{
  "hidden_size": 192,
  "num_key_value_heads": 3,
  "intermediate_size": 512,
  "norm_place": "pre",
  "positions": "rope",
  "rope_theta": 10000.0,
  "rope_fraction": 1.0,
  "qk_norm": false,
  "init": "normal",
  "init_std_o": 0.0,
  "learning_rate": 0.00229,
  "lr_head": 0.00925,
  "batch_tokens": 32768,
  "max_seq_len": 512,
  "z_loss": 1e-05
}
Each number is 500 + 40 x the weight over its row's rms, rounded and kept within 0 to 999. Layers, rows and columns count from 0. Numbers have three digits each. The size before them is the row's rms in percent of the matrix's.

# layer 3 attention query, 192x192, rms 0.0598, rows 180-191, columns 64-127
092:519498454536516453543459513564504461455485542474524612496369553518497466537529457554499544481526482501458510474526513457485556503476522503506527490500486469534504490545472468488416499521485461
095:469506498468545482493555495501548520449445518447512579458546501515519555525556479477482464543491473473460548496547384503416501543477468579508548443548532572404510458442539486565499505466495496
101:563514454499507462552496444527520456475520465524443501434483552515478503590420472488474493497494475535501532538497450506489491529516502475491488555468483491426538482435486489498495456475491454
093:480481446507551502542443531503498501438499414483488481477508555572494521560453497508447467509490554493505503507474435516501563509540522537506508508549525536407544510431551476497485479486592514
103:523495566484548468472533525520469466442526543503465500453517533519503494526518393559509556494456467542555548456560433472458515506523573506499553540519523517493504469489539442442464520478447497
110:433513543471561534555504551466443556481478455488459452444674502478482541496415526554518451476603511526497460565444536545427514528530547507480523451552534482498453512534579477527485516545513487
086:436437495476519441478426574498497501521501497449467545487551479572496552501458487451548506515564486473471482518463578526494535519418506513475580467475476482478379490568551535497485506499537524
098:398501506471511503518509552450513587501529505463522457457532481532528518498483555544530472489506556453507451535437496522429529481497463506519560493487469492474501528454573478557489484455552486
088:477541492496540572570477496460537533537519429449506566503519484470513502399481479576487479439522519502518458538502494500567506485474518529531538437553500482498435459513505458516542460588532541
091:489545451524480500481519488465499507527361532409495484492561448449522572417460481507504500540615525481490510503488506515482494490567466532553555409503485462520571522484505540509519471523503567
095:475510480441546497509492507487503466501534453594493484488506521442534473531475430495549562474538483500507515451517451502424459489575564471471525511539618511542528516504524509499461532439477408
093:541516504531505476488506477542555456466513545515502536527486522500490459504525453438487472466441393493558580417500568539508461517483434524494470502542448521474509528462523529489508506416451500
# layer 3 attention key, 192x192, rms 0.0594, rows 180-191, columns 64-127
096:506475497507556528455527484470489486484536492574554488439556413457492492531389493510468443544507520532527518520526467468514530487560488475463450533538541481374488510432468570487485487531460479
093:551456501515496502487537520473525546480571511535472481515498469536544495530500456476579525527480412433585510449525549521497552589505449488514462450527493474502534551453518474505485524449538535
099:494604462500396556546577508512526498489496463412537500403486477512471480482564526606427516530529462474509499514479515513415516539481456468440550530562510489433555513481473474503498469472449503
091:497570489504492545475510478500469544552513477489576552556526516521449543478454598477501543576512563559511546486540548560449522456530523461550527482506468526435449494482435506541564504474536440
101:474462510551506478501513485556552509552521528483469478453507570527532523493510542541525487459505393497511517482551511442462487535431436508486557517520498509497482535468542446517445504503535398
093:439530432539531504440445475474521496408495540518547524545502516519474469541502513497512519547532534508552489391497517539510552476533486524408512511515492569505539499593451447540439492476545518
088:526503529544602463481489542568499441506482454475470551465478455531517503469543490443527494434436501421489514393424517452509478477511488447475473460454459543519511509498481530503467587566463466
090:485503490522603475500481474495438529515512512506519481546561443521456494483480590429540464541470559536523518529505554551538530478571547436525526487492453532518454483474476583488576599501504521
084:490516498530490509469505550399511504485484491556525480504469525573483583515525416450529546489457462438573479479477518548502517487520529464423447488538512543607475488508488479582566579508526413
085:480520515470590453544540447454487516452462492495471438509502470570491448510528459466504584537510520605576487423509470504542508523497519559510489475533461461552548470525477438529466458541562438
093:513517526514486484511555552551437512524498537456507491468501434462507517517415513573569483492472411504545518456514497509458542584449444561471489470485474453443482586428463450510468496519450484
087:476538520521429579470503505510528494541552527532453444468446528446418449478554504562499555481552549450486522497517465531484496455479484456520454456474570447502539496551499492491468367485472472
# layer 3 attention value, 192x192, rms 0.0746, rows 128-165, columns 64-127
063:582604542547512510391462479605461526540503501454539515474523460518478513523543540581510506450497537550437549474526474528533499442483529480490500499483485543519493503551394489505506468530490461
060:454587435528512561532488516516550460565586535526453516484531484503522496463540477502457515510443481522582531490525496487453495456453447460525479517507501587571481493460555483520496571529539521
061:478581482480539541514424543450568442508451510503478467495428493472500489456557503478459519461484477533479504503474532456466491554552490456489505491515495446545513506454564487486576466440537474
054:520491458490488541536552541473494458446490506493468461514596478569511472451483474535539497557483518534478479537518463479432482492498526590554483450487494400474504475533493462511457476502522522
057:453537464506458528575486470404472464432479509552467503487540495569501576540476556541499518495462461519427475528519506480571501596538534492409531446517469403633495521544562497485499493506498463
063:542485561551531453556476486504514444409514522521411429468468482504478592486588476543543469526494481504517527549533507541495458545478551477481536471489565411491453522470526470525555442511527502
067:516542449487526501472489487513536516557508511515613510512451471491471549526395493557472510532470494481511542515533422483525546467468454516456513505467461528491506556492446480507517481487504514
067:528499495579462495495463479528424516467455514437520463542513520470540520542489468453531487501520496474407441526466449489463541558493492517490516427440444508569505491536465501515475474448455489
056:501504474576537498479525539489495476463505502523510574577404514462498507499550512494480489462543499499499538481525507477515447551479427573519517543530530519540468456445585518502520534538568458
064:521502502555468583504539542534512542469556430509469432487558499565524550551544487513512486484532471424533476461513525523476466568471537533437468546526522464514563530526465475518515487512495532
072:450469453492477503541540524494477492494494525529449495553503513485500494484456509463542501532557498497487524524529503492495395478497467507514510494530465479484499465472523455599574532488590425
058:487446500450524492519512370430514501498471523493580517524477495509476510553508482444499500521537532520547511488505409451505508473479595594517496468477504499508493494468442478521451439485464505
062:478461492513470524450518485475483504526474452500499508481488522483492496455451545584472497461489470518415449488479551493524535488539530484479498542509506501428558530594511610469457550533440510
064:509434454484557457545536443522573473470462429529538523520536544497512501548541503521454511481456510452444504552559483485471508514484488570471476582531470485504468488583464435535508511471419582
061:394523502469468470524518483468552500454470496533520462495481487546529500468565439456448494506512507482519462538535474523473431495521503532506492497472537478504461499514555406451488496454513545
051:434475462473504511523460536435537511517515427476499446470501484513503476459499489488513463566561512478492503485413560480484525537556507558533495491505457562513529504412489505483542503445558439
068:509569541605551511449480413527509540462449479507480436456521533554498602532503465553447464480453478475489436515536507536530526461539563507429536535464571455471483459529491530524488484514479533
062:503513531488524392521448465443451492486471518470552485425430511451512485557505449373457484572495557532482554469502536490548509494583501518514464543532487458494522415483509446457562480509484505
051:513449492542554449462517509461549461531486459462517506600519458502471472512428502481563512553593568461492525567472480489475525427481505577506491518519533566441420477507529466530546444520523467
062:437493427478568508492488518490563522528560480494575601626571493500505505472527513470499495453545452592510444473524488484477507578515553468565513553502539498482527501481541461522495495496565484
057:503501438510497485527464486502534520495520489507532574451577511587548511529506511494529543542481512451499517441511492450541488592524445507531505469507463469548532514485427435476510497511494536
054:470446476471536463474588574455531458535472502557449495484499501510493479424513498448524483542522526456486524551510517470463473535488471555611487522564465530470469508426510469524533550507511517
062:459527491471528538490524500446541534441492461565527565551439514551496527467557490506478486514482478465557462482558475509598534534516545485439525548481593587466541473400564499481529469473514504
059:503457471531466511559475520570522483464483548491563556562522472508522489437539498466484551507508533484580466489490491437548500466521531386496496576570491583440555551514496502505553513418521528
058:541547433535525454492463417558515494568457526501536543463515497492506549513475494510494493582541537487443503501465430505549543485496471508561470449457449426476490535431505572539542499552549549
060:507493539527457448468533495539521544481497419488494470551423487501487509467462510545538495530499530461526538540546489528546450500507536554486470476539510561435528491530436619459530515499417497
072:521551443511454447581532527446480481452474479495426441476555523482561553539555460469467517479504442547556518490547395470452508519513555487512586590538515585545559452510522512486546513448478471
059:436552486463493487514494481502487566526494438494440460428550478575480516525428485562547486482509456474529476446521533597489525472496506534453509453422514399479522457534533484546480518538571428
063:556541530492542496500505579546531511556514504457513440419552514524477502442499490522455519468497513478463438508398516486453502520509509492489480607462498492555497529494468536477456525517490525
059:540457561520468374454565540500529449485532566470483537495433485512477493539494488479530483484499502468519548514501515499538492544508525532490490531491547473604489559490441520481505504552466520
060:557530487416472498576513529440470437477514523451564583521508492465514542542490528555500508486467523494549449451478476507521470472440478563425478494521484511480507499588580502560489468481540451
064:476434559474454496568512485513446444461533573438582529485471495544500503499514474533513526498520447480573531392530503505507481516447425553473463525566475478575535436509532423519491496526583417
059:464523506531470572395530467477508451472442540550496391485433508564450493480427441549500491574475526514503488522523481496550543463513485582445525488514508503501496485485480468522464519461494481
055:486572454476524541420461471570493515521497463510465509423523501466518457498504532488512481551510547537501471473542525507442510528506441460526481544464506472506532481495472450476443514534477527
061:487478561430532453497477462500534491435549477554458551469478469580520508487605495520484497480476499478419550486504515524445429548493455538509500459527484377443523496541497408478499514519501500
061:453544445494524499576470508512496438503512502523477475524468462494500512433443528531440498512505470539481535458550518437499500534517501468521444452511539439542495534545519360515523512472511494
066:446534447502508555501539562408591468508496483577461448493498468523486478511440470464510484537503502523577538557507446466553444534483477532513499542547544490499471543402452448532515518498507461
060:504489474459484616461549478522478516554517474522509453565454520530473413502455480557480488520500492482496496506463472494433501439466511511481482447533505512460511509500435495531392513433437560
# layer 3 attention output (transposed), 192x192, rms 0.0788, rows 128-165, columns 64-127
055:487447489472493523474481464436516469512491542493473504452488498516547529492446506484460571573461505546463443517501462434515494537427514500449489516536534479475521502518611515488518553528476431
058:520497532484560493475459518525537472439483497499455488455509523532539485458538541478535497534501438467468479479503565476498508514527518515500443452419484479546487487547474505522554531463429508
056:551483463472503547505541576531527492558485428482491473537541550493517384559457457511543392512508492543481477466483475532535561511565512496528556441446467459503483477419468525516506509488436514
047:489506487515540474545512446500512538420559491486553533516460445394435532527470560546549486471448434497595487486477545506494446475438508493509552486576483528421500594495491536504504446476536548
050:478515550510583531479471563503503518481493432488471475543446491418559468486504485536584503511505558584447531443502493581496516484564490510516548531454506569460516458491499519489541495438529511
057:486447519437532527498572524490450504478486495447501471477449492501538538558456543550467443477506577462433485442505505533577531460483490501484538512469565549530553540507511584513450541499553538
072:559487550555467481534525475473529479463529459484446485533542528551559404497554517444489494573510493496511513510524506533454468491556414493502455424503483503449517442471492457484475471465448534
069:574485557514554462578488534514556499482496445505479549541552628490518499474519440545524418528466521506512493529558529518437521483468503536494508439495501533483476523435505485485516488539527462
052:485493526445433492515532514538529493493557541495504464467486519532554479521493511530564511532539536494501559544530501542487481474540439505535446515534445542522565545500436519486441514515434529
060:517460548499488533521514513498420478501501575500601493477470502501509552488428482580527505534494567426459516509540511493529477470509513480508482492549482481505560528562487534544445576526518483
069:464534485447482528394487474535462531442535484489483462472469484497483488515577505466476512391494513591493610476494516505497544525469475492491502519497482547552485511473486553540538535514499531
054:462518434556494447516504489465405517531495560488481490489560501469468544524536476459505514444484488509539487480454451443527512542471484497448539497535542559497468500495473495504440499458563489
056:489558434569436502442429423536532485541518489520489536553533491492552502469538544498489515508504446564569523543499523529431500484489534527509527532526502454530484492538538443553513427571544466
058:514597470472522477498539542518496452492514483527487509508509449495545472466486510509581505508572464527473520496545525492449514507567485460491557503536479490513418476499525522517479396501528584
052:433488470482556477469502555486494501480503523554495450474472414503542505479465491524538560489426491512475453465543502542533469509484506455489570530534539586530472463567500501466462521491508492
049:503520528481486502525580530511507547500492524562508553540442541528449567433488463575443485438523490459551453571531513482519486488460535499493561552471471499476487523517484448535506564465476430
062:419432501463545465528511507431428479470483508456493512507530544437486550487499496541476508540513582470488457450489550566522454509467566513552492444495533506536557493570539544486481495498556454
055:487509510418523516527547494413511488443518478583434533486523527495448551496535460538484397464487522459488511494479476466479483548541565488599540434474440545456534449493465472476507524461526509
043:505511529497485422554548465480555526535536495474482518495513502501509594476589499541463488504541480537564480542578507473428475544428564497586497478502426496532528519511428483519459462495489508
058:448497489500481519480523502552481467566484493485565483477443500495510515561447450483575571481518493493471489556553436548568539541411480494472467539525488469497496552530550501499504543620436514
055:493549541556574471477503582513465471468479493558517518543528512433486453516470473501526524524498534460465438502557446530539464517416479512403581569527515499475456498569581473537470543505499481
052:428525426466483563530533547554528497431486546470577509428414522518457522496483599501483503480512467471519544560523574450520544522487491429455479543464461489521446526513467547488555555485481564
054:410495507518552467523559496468465454577530525432530481530399457482432472518485494507461528509494527466484461459518530514462497491539475564437458537430517504538480425536434502474486555504462457
056:527529540555547531421507521505537506544521430476498480524524455517530470520484450485515494473468433508491519445519433483490500538477465524378532565536533452503437485497519450598489532525482470
050:520479559446515475542521521436484512480483485508402511544558588476559498464499532521532416511498495509490440557513539506454532503496453489435544474509528502517572501433589473564470498502412517
050:471530497522460539467482481494507526503531514523545505501473517545513504490514521493362488488478496488504552480488609490445476483472483530464491518542535581502507482435540411509426503444534470
079:558465578516545482488499530556538428463515447574500522524469566548479443546584505502488461526497533479501556528526548581467474509575510516531449401499449442510485524502509437492524527504494463
057:518509500522510433475508443483438513495521534533503546506480415448482447474546460481505572488488486526515513464493464549496526507471471515527472529433480535439563460517511474453488500535493427
059:509488540536467539531545518487494496476462469457543502519559507507520487468435432603535552561566487484578420550526538519456493500575589515510540520502474447471484524515563492549521469532492504
058:452513483528450583537508481486472486435453540498509475462590499541575436529506449456447463532496556452503520484483503535514469505524430437495488519523531505476535525518496500460484528507524577
060:575508588509450458440512479522505483555570440461507503542579494526499481514577534530545529465550476539522547459490455548484483553551516473565507509522499470438529482500464467496447485430473457
063:550497554510443454454580510473458530506526501471476468472596435547580489504481488520531479448466536470515539444434444491450464467505447509542511490555487535410569504515463488505453518448484502
053:462540508527502536449512419447493561464560442505418539535512499485454490447551507443435425496447488563527491434492550489423441500504502523555531383461458513487474458453435542531532480499479532
049:458544490495549485524529467468532513451531443573493509501458493503464492446517485419502582537464498561548450473508449484574463530499479568512458503453559528528524467506470465416511556578522521
061:483538431473530475513504543502480432529504560544509472488455404464526530521408538491558440503488544485433508497519489508497474412538488477532584581481550482484568452538481574510453431471544549
053:576521499439532562422500572533517546495495465459520507440484493528554471497469469479562437511471527500487466558535482471502542542469496507513537444491487532449485552397469539538498455558458546
062:509472468511491563538533493499463517462491526484506489452418488482462468505514551464507554529521533483513544511496597466523513510558502512577478448476442532539511518462447543503520569468484572
052:462547446558465551482453471527541551481494524521506505510472489545526489423514522473490527475490487541534506479553538428484487476480510555504473480515494455484398529472466497524517455481459453